config.yaml
n_kv_head: 7
vocab_size: 10765
norm_place: "pre"
extras: ["local attention windows", "shifted keys", "exclusive self-attention", "value embeddings", "value residuals", "hashed n-gram embeddings", "a smear gate", "learned residual scales", "skips across layers", "capped logits"]
optimizer: "muon_variant"
train_tokens: 289700000
steps: 4421
Each number is 50 + 12 x the weight over its row's rms, rounded and kept within 0 to 99. Layers, rows and columns count from 0. The size before them is the row's rms in percent of the matrix's.

# o: layer 7 attention output (transposed), 448x448, rms 0.0844, rows 2-12, columns 0-63
# v: layer 7 attention value, 448x448, rms 0.0967, rows 3-12, columns 0-63
o2 101:46 24 41 55 55 62 40 48 31 52 53 54 54 46 29 32 44 64 59 49 56 71 39 38 48 50 77 55 62 43 38 42 54 48 52 47 41 60 50 56 43 42 42 31 47 56 46 57 59 40 49 71 51 48 59 69 50 26 45 61 45 53 49 51
v3 091:65 60 40 22 57 64 68 49 38 62 57 51 43 56 54 40 57 49 66 50 64 59 47 35 76 59 48 31 22 41 49 66 66 45 65 37 39 54 57 44 31 38 52 47 35 57 47 60 33 54 48 52 54 50 42 53 69 65 58 36 64 50 53 49
o3 102:61 46 41 40 37 42 43 43 44 64 54 53 47 13 44 48 21 32 49 36 39 44 57 53 32 51 71 38 38 51 55 49 50 40 39 45 40 27 59 48 46 53 54 34 60 60 50 52 68 64 48 29 36 42 63 56 36 50 64 58 44 63 64 51
v4 092:29 48 43 45 65 42 34 39 52 44 15 29 54 61 26 54 60 53 47 55 68 48 66 63 27 44 68 74 53 58 55 53 72 46 46 70 40 54 63 34 40 51 42 49 57 31 55 46 62 49 41 41 41 57 31 61 64 58 36 41 52 57 57 34
o4 102:59 58 59 46 70 74 39 45 38 55 42 62 41 47 75 42 46 62 38 51 72 36 48 53 54 68 41 57 33 46 51 56 31 42 54 49 64 66 50 50 53 52 53 61 57 44 50 43 34 48 30 63 61 49 38 40 51 39 44 55 44 55 43 39
v5 096:44 70 43 42 67 66 44 49 37 28 42 51 56 38 49 51 43 42 56 49 32 57 59 35 55 51 50 75 52 45 30 52 52 59 45 37 52 52 50 42 76 49 69 66 53 67 51 39 38 59 36 74 43 52 52 29 32 59 62 39 47 53 50 39
o5 099:61 30 39 53 41 46 57 28 74 61 80 44 60 66 41 40 62 66 42 56 83 64 56 69 43 43 51 59 54 62 47 54 65 59 50 52 50 43 35 38 56 51 36 47 48 47 37 58 74 48 66 47 46 53 64 60 47 50 35 57 43 44 51 35
v6 094:67 44 38 64 56 37 52 39 46 55 70 55 35 52 51 39 75 56 43 50 72 51 40 60 48 49 46 43 56 59 28 54 55 69 50 27 51 39 53 73 47 54 49 30 53 43 55 58 60 25 44 77 46 50 60 44 35 71 59 46 65 59 54 22
o6 092:55 36 68 57 28 39 44 54 45 42 47 28 52 55 37 42 47 54 45 44 52 65 52 48 73 64 52 38 42 37 69 41 80 50 52 33 35 43 58 54 53 30 53 35 47 44 61 29 47 78 46 41 34 57 21 45 40 40 40 31 71 49 50 55
v7 093:38 70 51 47 64 52 57 52 43 30 49 48 64 62 60 65 40 40 21 27 55 64 64 28 53 38 43 44 44 57 52 58 39 43 49 34 42 59 73 65 51 53 69 44 57 56 64 77 45 50 51 66 44 49 38 51 62 52 55 56 38 66 74 38
o7 094:55 78 54 42 47 61 33 58 55 59 70 55 54 58 54 47 44 43 57 36 50 43 68 50 35 42 39 46 58 48 55 48 46 68 30 43 58 34 48 54 35 52 14 65 55 26 54 57 67 68 65 46 59 69 55 38 28 29 39 56 51 30 44 58
v8 092:39 76 61 22 56 56 63 54 49 50 58 45 47 63 57 48 58 39 39 59 56 26 59 46 63 68 41 56 57 46 51 52 48 67 61 49 37 54 56 12 49 53 59 43 54 82 62 43 19 56 29 30 41 52 34 39 48 70 68 53 53 57 61 43
o8 099:57 56 63 50 57 58 61 46 57 41 50 61 52 46 35 44 54 58 55 39 25 52 44 57 44 54 56 57 56 55 50 61 53 33 42 61 58 52 49 78 49 34 50 69 54 54 63 21 44 40 41 56 60 23 44 46 62 37 51 36 67 54 51 44
v9 099:68 44 77 50 39 38 56 60 51 55 66 63 71 74 65 53 42 35 22 36 46 52 35 50 58 50 58 49 51 58 49 58 50 68 50 36 55 65 46 64 38 56 49 69 56 64 51 38 26 47 61 38 42 52 39 73 67 58 55 44 67 31 49 64
o9 090:60 48 48 49 41 57 53 34 75 57 61 49 43 45 42 35 48 39 77 53 41 43 52 60 35 50 69 52 73 66 63 50 55 55 62 44 45 55 37 55 46 37 43 54 57 45 42 54 66 44 77 32 57 59 61 59 56 42 55 60 43 78 59 31
v10 093:52 38 61 46 50 39 59 38 53 42 58 61 79 37 48 53 35 55 36 52 59 61 56 39 40 33 41 42 52 49 43 65 56 40 79 39 36 66 62 42 54 51 63 37 51 34 36 41 60 78 58 31 78 46 51 40 53 40 42 42 55 36 50 38
o10 091:47 38 81 54 47 42 57 52 47 65 50 51 23 55 48 55 81 63 51 47 38 22 54 43 53 57 43 71 38 44 50 46 58 51 42 56 75 68 49 57 43 36 35 53 43 67 55 59 69 29 31 74 36 50 10 37 59 35 50 35 38 58 58 54
v11 092:45 55 69 47 34 45 57 72 46 54 57 49 43 41 39 46 45 33 45 34 53 35 55 43 62 70 48 64 53 34 53 40 44 46 50 41 58 53 48 64 55 35 29 51 44 57 51 53 61 47 56 40 30 57 47 56 40 41 48 55 73 54 37 38
o11 090:34 41 33 46 52 58 50 26 50 69 41 53 38 53 31 61 47 46 53 55 33 63 58 47 46 54 44 44 54 55 44 52 58 45 44 49 47 52 67 57 31 60 54 44 51 55 79 54 36 56 49 17 73 45 47 70 37 34 74 37 53 56 52 69
v12 092:32 50 63 74 27 51 54 60 32 80 47 34 71 48 60 38 48 52 31 44 49 42 44 52 34 59 52 49 43 62 49 50 50 67 55 58 55 61 46 64 52 22 59 38 37 70 67 61 44 58 49 59 46 67 62 22 61 52 57 28 54 30 49 82
o12 099:63 43 31 38 67 57 57 51 64 29 61 58 67 45 29 49 58 36 50 57 40 50 44 51 48 44 61 33 63 51 76 61 35 41 49 55 46 47 31 54 43 47 49 64 52 38 34 39 20 46 44 46 64 63 54 66 40 66 58 45 46 62 73 39